config.toml
n_layer = 13
n_kv_head = 3
vocab_size = 602
attn_scale = 0.202
extras = ["some layers without positions", "some layers without attention", "local attention windows", "value embeddings", "a smear gate", "capped logits"]
weight_decay = 0.035
decay_fraction = 0.919
decay_shape = "linear"
batch_tokens = 16384
train_tokens = 130000000
Each number is 128 + 32 x the weight over the matrix's rms, rounded and kept within 0 to 255. Layers, rows and columns count from 0.

# layer 6 MLP up, 512x192, rms 0.121, rows 284-329, columns 48-95
[[186 143 101 140  61 145 165  84 110 173 146 152 204 171 155 113 121 145 135 160 148 111 130 104 135 109 201  94 121 172 164 136  81 124 123  93 109 164 136 114 165 147 161 134  97 123 133 204]
 [126 151 127 140  86 150 140 129 114  84 128 158 164 110 102 111 223 113  96 153  99 163  94 187  86 127  84 169 111 162 105  50 139 135 140 132 111 143 133 138 127 142 190 125 160  91 101 111]
 [173 133 144 116 143 202 161  69  94 178 158 160  98 161 114 141 142 100 151 111 112 104 137 178  68 160  84 109 159 152 133 153 132  93 104 176 144  91 137 181 140 114 103 195 161 134 149 185]
 [138 159  60  85 170 115 101  95 113 161 159 101  65 140  73 182 113 117 150 127  96 139 125  96  68 170 154 140  95 135 123 120  78 154 151 111 162 125 123 135 125 109 138  88 154 160 153 155]
 [144 133 171 177 116 163 163 107 148 187 102  88  87  61 127 153  90 157 141 115 132 156 142  96 132 153  82 129 121 193 170 105 103 148 102  87 126 160 150 102 101 126 115 120 140 153 108 154]
 [125  96 135 103 155 190 128 140 108 113 157 159 146  43 138  71 134 113 134  74 144 157 157 139 153 123  84 174 161 148 123 169 143 141  74 122 137 156 104 125 139 126  94 130 124 154 171  92]
 [144 162 176 119  93  80  91 101  86  90 124 104  91 165 100 152  84 159 118 183 137 123 113 151 150  98  97 163 147 175 124 133 113 139 157 130 104 134 143 100 134 134  69 153 155 129  90 145]
 [150 117 150 120 141 172 141 135 156 162 137 132 103 188 118 139  75 174 150 150 174 157 102 106  95 141 136 112 120 130  90 188 148 113 138  75 123 139 124 158 107 110  61 155 178 169  95 122]
 [129 122 159 175  82 112 144 152 111 123  91 151 125 164 147 105 136 112 188  62  51 110  80 154 162 129 145 148  87 104  68 156  92 166 147 158  84 112 103  93 142 182 131 199 114 117  97 154]
 [112 161 158 174 120  90  94 137 149  98  99  30 156 188  96 110 176 131 134  78 160 100 134 123 189  78 102 122  89 108 140 131 141  99 114 126 122 107 115 161 124 165  90 135 181 188 150 107]
 [120 121 117 118 157 138 167 115  89 137 149 128 113 174 127 133 135 137 149 152 174  65 137 164  98 152 115  57 132 128 112 101 113 129 171  70 145  72 116  93 102 155 110 170 115  81 101 146]
 [ 97 146 134 131 106 154 137 125 105 152 112 113 147 141  58 163 115 167 113 120  86 128  89 107 107 161  73 175  90 185 111 108 127 117 133 114  96  58 116  91 144  73 150 113 117 124 119 162]
 [136 142 104 120  84  94 145 102 145 151 103 116  68 147 132 167 172  65 177  96 109  67 143 117  68  96 128 132  75 170 143 186 110 157 114  82 124  92  97  97 216 134 149 159 112 171 110 110]
 [ 95 159 150  92  78 101 122  87 197 123 206  71 175 121 162  98 102 142 117 100  97 158 127 181 163 140 142  92  77 135 132 128 151 134  59  78 172 155  85 142 143 137 114 144 143  96  82  90]
 [156 137 104 102 142  93  90  95  95 103  96  78  53 104 121 158 149 110 105  56 144 118 183 108  87 116 164 120 140  87 137 189 114 142 151 128 123  97  48 101  89 109 133 167 131 105 102 159]
 [142 133 133 119 108 168 106 122 179 107 155  91 123 177 120 177 137 153 111 117 157 168 103 108  57  61 169 117 151 126 126 141 157 133 126 101 120 182 139 122 125  91 105 190 111  98  98 126]
 [116 106 153 178 110 144 149  87 135  93  97 138 135  95 138 177 139  96 133 152 156 134 150  30 117 167  94 148 192 110 130 159 127 132 126 162  52 102 161 108 152 175  95  76 116 206 222 180]
 [111  96  97 122 160 154 127 180 118 110 115 143  90 117 123 104  79  74 123 161 167 191 138  43  81 168  73 129  93 115 134  85  79  96 151 105  95 114 134 147 113  99 128 111 135 126 146 146]
 [ 88  71 117 108 104 140 126 182 121 125 103 155 162 118 146 116 155 141 166  81 146  84 123 151 184 159 130  83 116 116 105 168 124 160 142 128 132 117 156 108 150 104 101 105 160 171  84 116]
 [ 98 123  94 113 144 121 142 149 114 186 139 108 182 108 151  88  78 142 181 113 110 135 119 190 100  90  93  93 166 122  93  93 100 162 151  94 121 104 160 148 190 109 102 141 140 151  57 140]
 [141 119 138  84 165 174 141  98 101 160 117  92  89 102 148 142 178  39 180 157 153 141  52 179 110 153 146  91 143 113 119 136 159 110 148 186 103 111  97  95 106  83 145 202  64 120 183 128]
 [201  81 149  91 132 177  61  77 130 124 152 161  95  49  90  45 200 175 149  96 113 131 154  89 122 140 111  51 165  77 140 108  97 105 155  91 109 189 118  91 156  74 115 188 104 101 206 141]
 [130 180 102 126  97 150 171 140 115 145  90 150  45 194 127 158 179 117 141 192 117 140 142 176  99 119  90 132 116 150  95  76 143 136  99 108 149 136 142 113 147 127 153 128 142  76 160 135]
 [133 117 144 156 145 110 158 182 140 140 127 151 147 116  65  76 156 132 153 169  96 118 160 140 170 118 154  94 104 103  86 163 172 100 122 170 138  88 149  50 157 165  97 122 100 143 113 116]
 [133 103 147 103 157 157 196 120  87 154 125  95 117 163 112 124 168  89 136 163 141 103 152  53 131 128 169 114  97 117 144 140 184 118 185  72 121 135  76 124 170 150  79 141 139  95 120  58]
 [ 80 130  68  95 154 110 166 194 171 102 120 155 159 107 110 170  91 138  72 139 106 187 137 156 161 156  93 161 173  76 111 158 104 141 130 140 158 147 142  90  84 112  90 118 157 149  95 111]
 [ 66 106 130 136 138 157 152 148 112 142 158  67  82  90 139 148 129 135 165 136 151 131 147 111 150 124 127 152 181 116  83 145 128 172 171 183 170 154 136 122 149 108 160 151 181  83 123 113]
 [136 100 161  99 120 126 128 110 135 153 111  97 105 139  92  72 109  62  93 123 114 138 165 178 144 143 127 152 121 107 145 112 127 161 138  72 139 149 176  30 124 148 140 135 150 140 171 118]
 [ 82  77 130 162  94  79 136 148 106 121 121  88 170 113  59 105 108 107 169 169 106 135 103 134 132 125 119 144 134 138 160 124 125 142 184 152 145 149 135 151 198 139 131  97 172 114 176 137]
 [139 125 133  80 120 137 122  89  95  65  84 117 149 100 190 141 179 135 183 180  48  97 131 153  75 141 116 141 173 119 116 124 129 102 116 156 133 123 159 117 127  89 117  70 184 119  82  83]
 [163 120  91 156  89  94 127  91 166 141  82 148 162 130 129 129 105 120 138 112 127  76 151 166 164 102 179 111  67 118 105 126 119 154  80  94 109  87  98  96  98  76  69 109 109 159 107 103]
 [109 148 159 118 141 122 109 133  97 138 169  96 138 116 170 138  84 122 126 111  92  84 104 100 182  78  97  88 117 191 148 184 106  86 112 209 176 105 155 115 181 140 171 111 143 166  76 143]
 [129 148 144 184 170 148  89 131 176 114 112 118 112 118 132  89  89 135 109 108 102  83  95  95 218 103 141 109 147 116 140 107 131  50  87 121 152 112 150 141 141 108  91 114  85  69 140 123]
 [150 165 191 152 143 110 100 179 165 161 152  90 151 125 141 141 130 128 149 171  97 115 138 109  77 125 105 159 162 202 117 145 159 163 131 124 110 169 135  94 128 108 173  84  95 104  96 157]
 [ 74 145  84  75 110 172  95 164 101 139 100 114  77 139 123 132 113 189 119 154  71 146 140 150 114  72 187 145 122 164  84  95 142  89 163 147  95  66 157 142 122 118 148 125 200 168  88 108]
 [161 105 118 203 128 171 129 133 126  99 154  84 103  53  92 110 123 116 109  99  82 114 189 109  80 126  60 127 147 136 124 108  92 153 118  52  73 168 149 140 168 152 188  65 154 101  87 133]
 [109 124 178 112 116 177  48 113  83  77 129 123 127 136 173 134  35 100  89 138 100 141  99 136 153 140 105  89 185 185 149 105 144  95 124  64 131 131 146 182 188 120 129 173 117 115  86 142]
 [142 158 137 140 151 109 140 166  84 109 115 176 134 190 109 124 141 102 145 140 123  93 112 147  75 120 166  83  95 125 164 137 112  77  96 132  25  89 124 115 145 100 111 148  59  73 158 117]
 [119 156  86 117 188 125 145 175  81 137 130 107  85 161 188 100 115 106  84 194  69 141 102 204 133 110 157 105 149 157 110 113 178 113  63 105  84 168 114 116 153 106  97 148  95 107 146  53]
 [ 81 134  82 135 126 126 132 135  80 164 118 119 102 151 152 126 134 112 169 163 199 151 157 134 162 115 175  98 134  81 137 133 122 118 153  90 177 104 158 183 172 136 106 143  87 138 131 148]
 [112 127 153 100 107 106 164 101 140 112 106 125 125 169 151 159 178  97 168  59 109 159 123  84 152  90  66  89 104 129 163  95 162 138 106 145 204 168 107 129 132 163 131 132 139 156  82 144]
 [ 34  91 168 173 168 113 182  91 107 136 112 164 135 165  95 151 122  68 112 130 137 104 102 175 148 187 187  83 102  66 164 127  76 166  83 139  86  98  83 139 113  85 165  82 121 143 155 155]
 [143  80  97  99 110 134  93  76 127 123 180 115  86 178  86  98 156 185 113 115  73 184 109 125 143 104 106 126 128 112  77  79 109 121 109 115  70 135 101 139 119 173 183 119 176 107 129 117]
 [149  89 175 140 105  69 115 136 160 140 170 134 221 149 151 157  95  50 119 113 116  77 106  99 142 138 124 163 129 103 156  74  97 201 131 130  94 120  82 140 164  76 168 105 156  57 117 104]
 [142  62 177 190  97 115 137 179 114 126 101  76 134  39  77 158  84 117  83  66 118 180 174  78 131 107 134 150 137 153 122 139 130 176 147 160 162 131 152 140 107 175 159 141 125 171 124 171]
 [ 82 125 109 165 119 112 200 119 116 151 110  86  99  78 156  88  74 104 166 158 130 152 110 167  99 137 120  91 164 140 141  88 117 139 119  90  85 144 112 154  87  96 134 156 151 153 141 202]]
# layer 6 MLP down (transposed), 512x192, rms 0.0932, rows 284-329, columns 48-95
[[173  60 150 158 117 112  93 139 165  71  97 125 101 120 120 104 153 136 120 129 154 120 108 100  83 128 135 124 143 132 120 151 123 195 137 114 116 178  88 112 119 101 176 102 146  57  94 133]
 [ 86 197 113 143 116 148 207 104 129  79  89 170  86 126 139 121  98 150 126 119 200 105 173 118 109 129 139 124  88 186 118  89 122 167 127 146 151 106 111  93 171 110 101 135  99 167 141 139]
 [149 192 167 147 104 133 148 114 177 129 147  95 107  97  43  94  95 151  87 177 166 125 108 119 132 144 159 116  99 193  71 110  44 124 126 156 166 136 160 111  86 170 173 134  94 178 164 106]
 [ 95 161 120  95 197 141  27 162 128 113  89  73 153 115 138 122  78  90 154 110 181  62 116 129 137 146 129  96 107 166 176 161 123 134  63 182 109 101 112 163  38 131  82 168 132 117 127 124]
 [174 122 135  93 123 135 146  63 152 114 110 146 161 104 169 113  92 141 105  91  57 132 127  89  85 109 106 155 140 177 150 152  96 109  98 119 169 137 112 111 123 130 110 159 160 108 116 102]
 [138 112 132 129 179  98 136 124 130 138 119 115 165  86 157 109 167 142 139 175 176 143 188  81  98 100  76 139 153 180 128 146 156 130 161 116 109  97 110 146  92 103 110 170  80 112 148 101]
 [152 151  94 132 172 103  88  86 107  94 123  54 161 118 127 106 129  96 156  70 123 158 157 140 138 132 121 132  87 133  98 135 182 129 104  97 161 149 179 135 115  87 139 158 139  86 152 111]
 [172 128 108 179 134 142 197 171 133 147  97 165 147 107  58 124 118 184 126 131 194 120  99 123  84 167 146 143  86 111 140 118 126  68 114 153  96  70 136 106  86 163 111 108 176 135 165 164]
 [114 146  65  83 129 152 129 129 115 141  57 147 158  85  79 152 104 186 110 170 134  85 195 151 134 168  52  69 150 139 152  80 167 102 200 110  91 121  84 117 135 126 132 132 158 129  90 171]
 [167 102  74 195 113 171 113 103 172  99 107 118 126  96 141  91  63 129 111 103 144 179 151 100 116 126 182 190 170 142  79 166  60 144  91 146 103  60 114 113 121 155  93 106 167 176 125 137]
 [115 116 186 132 133 133 119 130 118 101 124 125 125 118 149 103 105 103 126 117 136  60 141 158 143 118  93 133 112 140 141 157 105 128 131 224 133  89 149 134 151 162 195  80 242 159 160 120]
 [115 179 182 104 129 163 121 122 135  82 133 119  54 109 159 140 179  91 166 166 145  69  53 154 164 107 138  61 119 123 150 148 153 113  47 115  86 138  70  78 147 116  87 112 181 167  97 164]
 [ 87 115  85 164 105 120 160 128 124  72 148 129 141 141 142 121 150 175 103 157 102 188 154 165 145  94  72 115 129 171 157  96  95 130 159 120 113  94 115  79 144 114 108 166 143 136 139 143]
 [100 145 112 116 133 175 149 126  83  83 104 171 173  93 164 116 129  83 104 156 138 132  17  83  89 163 206 125 140 145  85 124  90 153 111 178 108  52 129 183 127 137  48 123  88 209 132  61]
 [193 111 172 145 152 146 183 102 123 161 106 163 155 133  90 152 144 150 100 127  82 108 140 122 151  93 151  77 134 103 141 100  90 105 107 132 135  83 124  93 142  92  88  89 109 104  54 115]
 [102 108 194 165 146 123  47 120 142  77 115 111  94 180 139 101 157 183 110 138 124 152 159 160 132 170 142 147 157 122 178 131 177 136 138  73  95 109  72  82 163 151 104  86 109 136 148 130]
 [ 50  72  65 104 113  90 168 109 160 130 103 158 190 138  73 140 129 129 115 144  97 131 177  76 165 116 132 108  88  91 134 118 133 169 115 125 155 111 123 110 105 112 123 156 113 127 105 103]
 [176 121  71 143 133  75 125 152 122 152 132 158 174 129 160 123 127 136 199 173  79 105 113  80 198 106 106 133  80 127 156 105 120 181 117 148 139 150 169 118 143 103 174 103 207 113 124 154]
 [163 142 160 139 150 157 141  97 100 143 168 113 121 193 187 125 189  87 145 182 152 120 115 194 118 192 122 194 140  90 128 164  90 110 116  55 110 118 179  35 137 126 143  92  86 154  93  94]
 [160 164 159 113 124 153 106 126 139  72  76 108  96 174 125  97  87 160 128 203 133  85 103 153 143 119 118 130 119 124 151 107 189  99 150 119 122 122 178 127 162 133 140 141 138 138 124 167]
 [ 69 126 118 141  88 129 137 168 161 118 152 125 118 115 126 204 173  74 163 121 166 141  82  77 100 135  90 142 114 101 146  99  83 132 106  98 104 108  66 180 180 149  70 182 162 117 135 125]
 [ 82  70 171  88 128 103  92  73  94 145 113 128 180 117 121 153 115 116 158 119 117  99 156 127 154  83 107 100  85 164 166 108 149  62 136 190  73 149 105 108 178  50 101 141  60  99 147  62]
 [157 137 125  45  96 122 117 102  70 108  89 117 108 162  87 146  59 131  82 172  90 102 135 155 135 141 138 123 134 124 121 175 150 135 146  77  89 111 125 111 103 106 150 116 114 163 113 143]
 [137 167 141 140  74 193 103 124  69 161 110 146  93 150 113 102  89 144 153 126 149  97  93 201 136 149 118  71 128 139 108 174 123 152 131 155 174 142 130 124  98 146 134 148 123 180 153 125]
 [ 69 111 134 103 107 163 180  82 176 121 154 173 168 103 120 102 135 159  83 113  75 140 199 146 113 154 113 141 106 204 134 134 169 144  90 112 122 190 166  76  94  92 106 103 160 108  91 132]
 [ 68 120 151 105  75 128 168 160 118 118 100  62 165 132 188 105  72 143 177 158  93 150 119 132 117 117 153  75 157  98 130  86 124 145 111 129 104 142 158 142 168  80 118 186 124 114 183 137]
 [ 97  74 100 131  82  74 142 154 116 127 131 123 125 127 170 168  88 124 165 171 101 110 116 183 127 122 119 138 153 111  84 125 112 131 128 170  83 162 103 115 123 195 128 122 112 137  91 143]
 [104 186 144  90 151 123 140 144 168 136 127 159 124 125 132 150 178  87 106 119 149 131 116 118 112 136 118 122 130 125 104 189 104 151 137 182 112 160 151 146 117 117 141  90 109 175 108  89]
 [137 120 105 114 122 148  72 176 107 101  62  60 121 110 141 168 142 107 133 129 122 158 194 113 125  91 184 124 148 113  86 138 190 103 149 160 110  65  91 158 100 140 126 175 124  87 181  93]
 [140 114 122  76 132 135 175  99 140 131 172 140 151 155 176 164  92 128 172 144 158 102 142 119 148 134 138 101 155  75 110 130  56 109 117 153 126 126 147  64 104 129 124 139 113  52 147 137]
 [152 144  85 107  96 137 110 126 136  77 160 123 125 160 170 129 128 143 152 153  98 157 153 137 141 124 128 100 154 146 172 122 200 121 104 109 113  89  57 148 214 140 110  79 130 116 128 110]
 [139  92 145 127 164  83 155 103 137 118  69 157 168 196 114 112 248 167 135 155  88  57 155 149 134  84  81 133  90 143 152  84 176 106 119 156  77 123 161 107 107 154  49 102 189 171 156  86]
 [166 135 155 108 124 101  56 103  96 166 103  87 103 138 190 173 131 101 103  71 132 130 177  77 108  66 133  97 131 166 157 171 142 112 102 117 168 136  96  94 148 146 129 110 116 146  90  91]
 [116 171 159 138 129 118 181 118 116  73  59 126 127 106 186 137  89  80 140 108 155  58 165 154 173 129  96 106 111 108 107 144 144 121 161  77 123 153 104  94 124 110 175 118 194  74 106 148]
 [103  73 141 105 137 104 126 150  87  59  88 126 109 103 116 151 128 155 113 133 110 150 136 137  72 121 165 178 168  95 145 113  75 100 175  69 103  74 135 137 169 145 132 122 146 130 124 168]
 [109 113 174  76 169 183 167 171 165  95 146 149 106 135 118 120 135 211 105 159 129 169 104 140 160 111 159 113 142  79 108 106 143 156 126 119  92  76 130  96 142 132 117 173  93 169 112 135]
 [125 124 168 160 139 138 133  78 136 150 115 100  99 131  96 159 128 131 149  95  95 101 139 165 145 163 128 165  84 100 163  96 158  60 144 103 161  84 147 121 194  77 161 121 131 127 121 141]
 [ 86 134 137 109 104 119 132 153 138  92  83 104 122  51 124 126 145 108 142 137  77 160 140  71 113 153  94 120 113 103 138 122  59 154 140 139 157 113 109 129  95 182 115  93 123 152 139 146]
 [165 110 120 146 110 116  96 151 141 152 120 130  85  95  67 239 113  78 129  93 150  75  84 124 118 110  94 123 122 104 177 137 133 127 168 140 133 135 130 125  91 173  73 150 154 137 125 164]
 [124 159  91 140 113  97 187 101 121 165 140 140 107 142 137 146 181 191  51 151 134 217 113 130 102 138 136 141 133  74 112 149  61 123  94 148 125  98 162 199 122 103 100  95 115 185 138 111]
 [138  84  95 162 129 139 173 161 109 151 118 157 150 136 105 130 188  95 162 107 171 146 111  82 186 102  80 147  79 106 133  96 186 122 163 137  75 173 130 187 113 144  83 168 116  97  83 120]
 [151  72 145 128 105 136 147 116 181 122 114  82  69 124 190 165 117 100 165 196 191 137 107  95 141 152 102 209 148 118 199 127 115 105 142 122 103 108 151 127 204  92 152 126 160  73 142 187]
 [ 97 125  81 133 154 107 101 127 103  92 106 182  60 146 122  72 119 127  73 162 166 118 115 181  95 130  87  88 103 112 136 137 153  79 125 138 130 225 157 159 120 137  91 133 109 122 109 177]
 [130 106 142 130 145  47 150 100 189 124 173 156 146 176  92 125  54 129 119  97 112 195 159 128 120  94  56 165 159 125  80 137 107  95  86 123 116 115  99 109 138 104 153  94 131 109 168 170]
 [ 99 149 115 137 142  89  82 124 112 106  97  96 153 136 130 132  54 160 125 162 160 138 115 153 108 139 102 131 145 134 101  67 170 138 141 147  75 140 168 143 127 101 150 128 129 127 127 119]
 [116 167 151 184 119 113 173  99 127 144 126  99 130 129 110  84 200 101  74 152 155 169 111 150 155 143  87 161 115 141 169  99  99  99  64 174 141 149 128 129 194 159 127 127 168 110 119 149]]
# layer 6 MLP gate, 512x192, rms 0.12, rows 285-330, columns 48-95
[[103 106 132 147  90 148  90 127 153 144 124  92  63 161 186  71 109 129  97 102 129 112 130  56  94  45  74 164 158 187 131 124 114  88 114 171 126 118 165  81 117 116 108  96 145 135 103 148]
 [154 143 126 153  76 135 133 137 129 120 130 135 109 171  97 118 164 162 163 150 150 166 165  95 152 162 161 148 111 134 148 138 158 148 139  66 112 136 125  99 123 104 117 152  88 162  89  66]
 [138 187  93  86 115 164 106  79 117 160 162 120 148 147 105 189 126  98 169 130 114 159  99 123 141  91  84 111 127 150 154 132 135  96 120 118 142  99  80 137 212 166 170 165 106 146 163 151]
 [114 157 109 108 172 136  80 187 161 181 162 171  84  79 130 158 161 125 119 141 163 126 149 159 135 124 172 161 181 133  80 181 126 145 145 138 140  75  89  97 157 130 162 154  99 140 168 100]
 [113  73 131 160 161 185 167 156  88 169 179 131  97 112  98  49 143 164 100 103 106 118  94  86  98 124 159 122  94 151 146 110 197 101 139 124 103  89 117 116 158  93 160 107 109 156 146 116]
 [ 74 107  80 123 157 191  69 121 126 132 123 164 128 149 153 139  88  61 104 139 135 123  77 158 129  71 110 157  53 145 125 107  97 106 104  76 120 132 157 187 103 122 161 128  54 113 178  66]
 [ 93  90 133  47 182 169 146 112 131 107 119  67 141 197 122 154  80  94 107 170  73 182 150 117 127 115 137 149  95 101 136 146  77  81 151 125  92 114 122 149 155  85 162 169  95 161 125 130]
 [103 170  85 117 144 125 129 130  98 128 161 108  82 150 150 125 167 176 172 128  94 123  93 105 122 161 176 161 189  81 150 145 137 109 126 139 154  57 149 136  59  85 149 170  80 175 125 107]
 [121 114 148  90 186 114 123 129  57 104  93 163  92  85  83  80 129 197 132 122  96 117 106  80 174  81 147 131 138  88 115 131 161  51  94 150  78 146 199  70 139 156 123 101 104 155 110 115]
 [151 133 144 126 155 132 149 118 146 137 151  83 100 141 101  87 116 139 158 156 128  89 119  68 103 100 116 111 132 116 130 122  64 106  73  89 120 111 152 149 116 146 118 172 132 126 140 132]
 [123 112 126  66  81 147 102 172  75  86 150 147 171 206 146 106 165 168 118 139 138 114 131  96  71 120 149 128 124 112 147 138 178 176 134 167  99 127 112 143  99 111 131 164 102 130 126 127]
 [107 190 127 146  97 211  39 166 162 131 106 158 125 157  95 157 180 104 112  98 130 128  96 165 157 116 152 132 124 147  93 171  92  60 132  78 116 125 109  75 105  86 125 204 111 151 160 109]
 [115 121  97 136 109 153  97 127  77 203 180  91 118 124 136 133 167 130 101 134 121 107  57  94 123  39  91 107 152 200 123  60 103 158 129  79 115 149 168 128 142 123 111  78  89 102 150 169]
 [ 73  70 152 107 118 162 131  76 172 153 175 133 131 120 149 103 128  68 173 104  74 156 103 143  84 121 150 107 137 155 140 143 168 106 119  96 141 135 111  70 133  98  95 150 132  96 132  93]
 [115 173 108  92 122 131  79 139 183 171 121 198 111 154 154 115 104 169 132  97 111 106 115 150  88  79  69 106 154 123 178  87 154 113 152 100 135 108  27  83  96  96 178 113  81 120 108  88]
 [153  96 131 136 115 137 131 192  83 153 140 114 124 106 114  90 114 127 190 128 156 153 123 157 155  23 138  98  87 124 139 171 115 189 198  76 151 131 162 106 140 145 111 100 185 211 191 137]
 [ 87  96 134 135 108  91 161 126 133 136 173  89 136  97 134  68  96 129 163 115 121  62 120 151  70 118 110 147 122 120  75  87 118 164 134 119 121 143  65  74 161 107 109 134  51 197  83 150]
 [ 81 105  94 105 140 176  48 168  97 117 110 146 134 143 160 100 134  55 106 136 109  89  95 116 130 104  59 145 123 174 132 156  67 129  58  98 117 184 123 118 153 121 219 148 159 154 136 112]
 [155 110 168 158  77 154 103 148 109 168 101  98 180 104 123 163 174 106 179 134  99 121 174 113  57 148 122 131 108 149 155 178 133 156 138  77 137 138 109 119 145 144 168 184 157 112  67 108]
 [120  96  96 180  96  65 134 126  80 178  62 101  67 176 140 128 150 106 129 141 107 139 168 123  89 144 121 140 109  88  93  94 154 134 130 144 144 103 132 105 103  81 185 148 149 124 143 133]
 [143  87 162 114 107 133 154 165 100 193 166 145 102 115  75  96 132 136 150 150 150 143 159  77 118 117 116  87 123 204 120 111 127 173 103 134  93 104 108  99 127 116  85 141 159 186 113  90]
 [106 199 115  83 143 107  81 121 133 136  86 132  59 126 170 112 110 149 109 152 154 112 156  69 182 117 130 153 111 164  95  82 120 147 143 102  99 128 176 132 115 109 128 123 144 127  72 161]
 [122 140  70  91 109 181  90 170 153 163 201  73 107 149 170  87 139 107 114 104  78 162 153 117  89 109 111 156 171  87 158 123  90 107 158  80  38 141  99  99  77 109 148 117 123  81  73 138]
 [190 126 104  78 137 172 138 164  86 198 135 162 112 153 143 139 127 121 145 152 121 126 124 145  74 141 121  80 138 121 126 128  98 150 123 140 162 152 166 140 133  69 159 151 153 129 149  98]
 [ 87  98 173  96 128 113 119 141 163 159 119 155  86  96 198  71 126 123  66 107  59 107 107 108 169 120 122 157 151 149 138 125 142  83 153 120  63 104 181 117 131 121 128 147 126 118 106 115]
 [157  68 131  97 132 135  71 147 199 100 137 113  99 146  80 188 137 143 143 166  94 166 117 164 152 142 135 153 130 109 153 169 122 109 107 144 101 102 110 148 139 158 121 137 167 149 151 197]
 [123  96  66 126  74 110  61 123 127 162 100  99 138 198  69  93  83 192 148 151  98 176 134  80 151 137 116 115 150 160 147 121  90 160 159 132 102 139 101  98 168 169 104  98  67  92 158  81]
 [ 79  98 134 137  88 110  80 167 123  97 108 126 182 169 154 101 171  96 165 135  82 168 134 167 123 114 135 144 113 139 146 105  93  82 200 208 100 100 169  81 120 174  80 195 129 179  99 113]
 [114 133 180 154 135  90  89 110 121 157 153 140 134  96 100 101 127 144  94 124 151 195  86 151 139 120 101 202 130 177 152  97 189 141 193 141  97 153  80 109 162 136 168 135  74 179 144 148]
 [175  45 145 130  96 155 151 134 157 140 113 138 168 196  99 158 101 122 174 142  88 139 166  56 147 115 113 145  90 132  59 128 149 127 147 143 160 149 156 142 133 140 181 106  99 145 108 108]
 [133  98 123 124 172  78 144 150 149 158 100 135 117 119 154 188 128 155  97 190 143 197  87 148 135 107 107 169 149 123 145 131 122 157 145  69 157 106 100 149 115 134 207  83 121 130 154 118]
 [132  90 124 106 119 147 112 174 117  94 165 145 165 127  83 161 138 164 110 187 148  84  41 154  35 135 151 184 136 163  69 147 113 109 171 134  58 115 129 161  98 159 167 103 152 188 132 134]
 [133 172 120  74 170  85 116 131 136 152  94 147 161 183 151  92 119 195 182 176 154 128 123 156 146  73 129 110  78 143 115 136 142 106  84 163 160 107 168  47 131 108 162  91 111  68  89 120]
 [150 148 109 100  79  87 143 158  87 130 153 116 103 117 125 136  56 183  95 125 115 140 125 153 181 113 134 144  96 175  74  91 106 144 125 144 131  98 151 126 131 145 125 137 102 119  76  68]
 [105 187 108  96 118 188 152 147 163 129 145 129  86 113 156 127 130 150 139 113 112  94 149 140  72  61 133  90 146 161 137 127 117 132 140 125 137 101  91  89 197 136 140 166 184 103 165 113]
 [125 100 112 177 175 115  67 100 140 119 143 124 109 129  83 121  90 183 118  86 110 130  67 159  85 116 136  88 154  98 168 105 188 111  94 156 123 130 131 132 113 146 131  50 167 123 137  80]
 [112  97 109 104 150  68 126  73 135 119 167 179 113 127  93 101 145 149 110 130 118 170 150 113 150 144 168 131 133 124 167  67  93 107 140 141 106  85 144 160 146 133 147 187  85  95 164 105]
 [134 128  88 104 130 106 119 122 123  83 106 104  93 152 117  83 132 123 124 122 103 153  98 179 143 138 139  75 157 103 157  90 170  78 124  88 123 185  95  83 118 135 163 144 139 137 194 124]
 [ 84 173 113 147 112 164 122 133 167 186 208 102 105 204 103 143  73  90 187 114 133 195 140  98  70 118 164 131 162 131 184 129 162 110 113 128 122  44 112 146 165 123 110 111  41 169 113 104]
 [146 131 144 178 149 166 137 137 136 164 131 126 169 148 127 183 189 107  79 150  80 155  77  88  57 106 119 121 119 160  92 147 133 139 116 154 117  67 110 147 124 120 122 133 147 153 119 114]
 [121 117  68 143  98 102 142 160  66 184  34 122 163 113 135  92 120 126 154 117  63 135  42 164 143  76  96 163 132 139  45  76 129 147 197 198  81  78 103  73 177 145 112 141  95 109  94 185]
 [101  63 145 143 165  96 165 128  98 143 123 195 191 114 169  84  96 130 156  95 109 136 106  89 150 133 117 126 185 159 135 108 125  80 124 132 141 187 139 155  88 139 154 157  99  65  96 138]
 [ 96  57 132  95 168 113  82  72  84 151  86 130  70 135 163 206 126  96 148 134 137 188 102  96 113 127 128 139 121  86 158 201  92 168 130  86  79 111  68 141 189 136 127 140 153 115  98 130]
 [112 132 142 119 102 140  36  97 168 155 140 112  98 166 164 147 116 143 209 104 148 173 131  77  99 108 163 168 146 120 160 154 146  99 145 134 123 142 153 171 144 134  74 171 142 128 122 123]
 [143 122 127 153 119 164 121 141  89 152 152 164 158 141 173 159  86 133 131 177  59 183  86 117 121 133  90 144 181 126  64 105  82 146 180  90 112  71 103 121  99  99 144 148 130 196  94  87]
 [136 117 102 139 162 116 110  93  81 127 133  56 160 150  85 147 107  72 100 145  91 149  78 106  97 110 126 150 116 129 103 160  82 119 139  89 157 102 132 113 157 171 123 133  79 130  69 177]]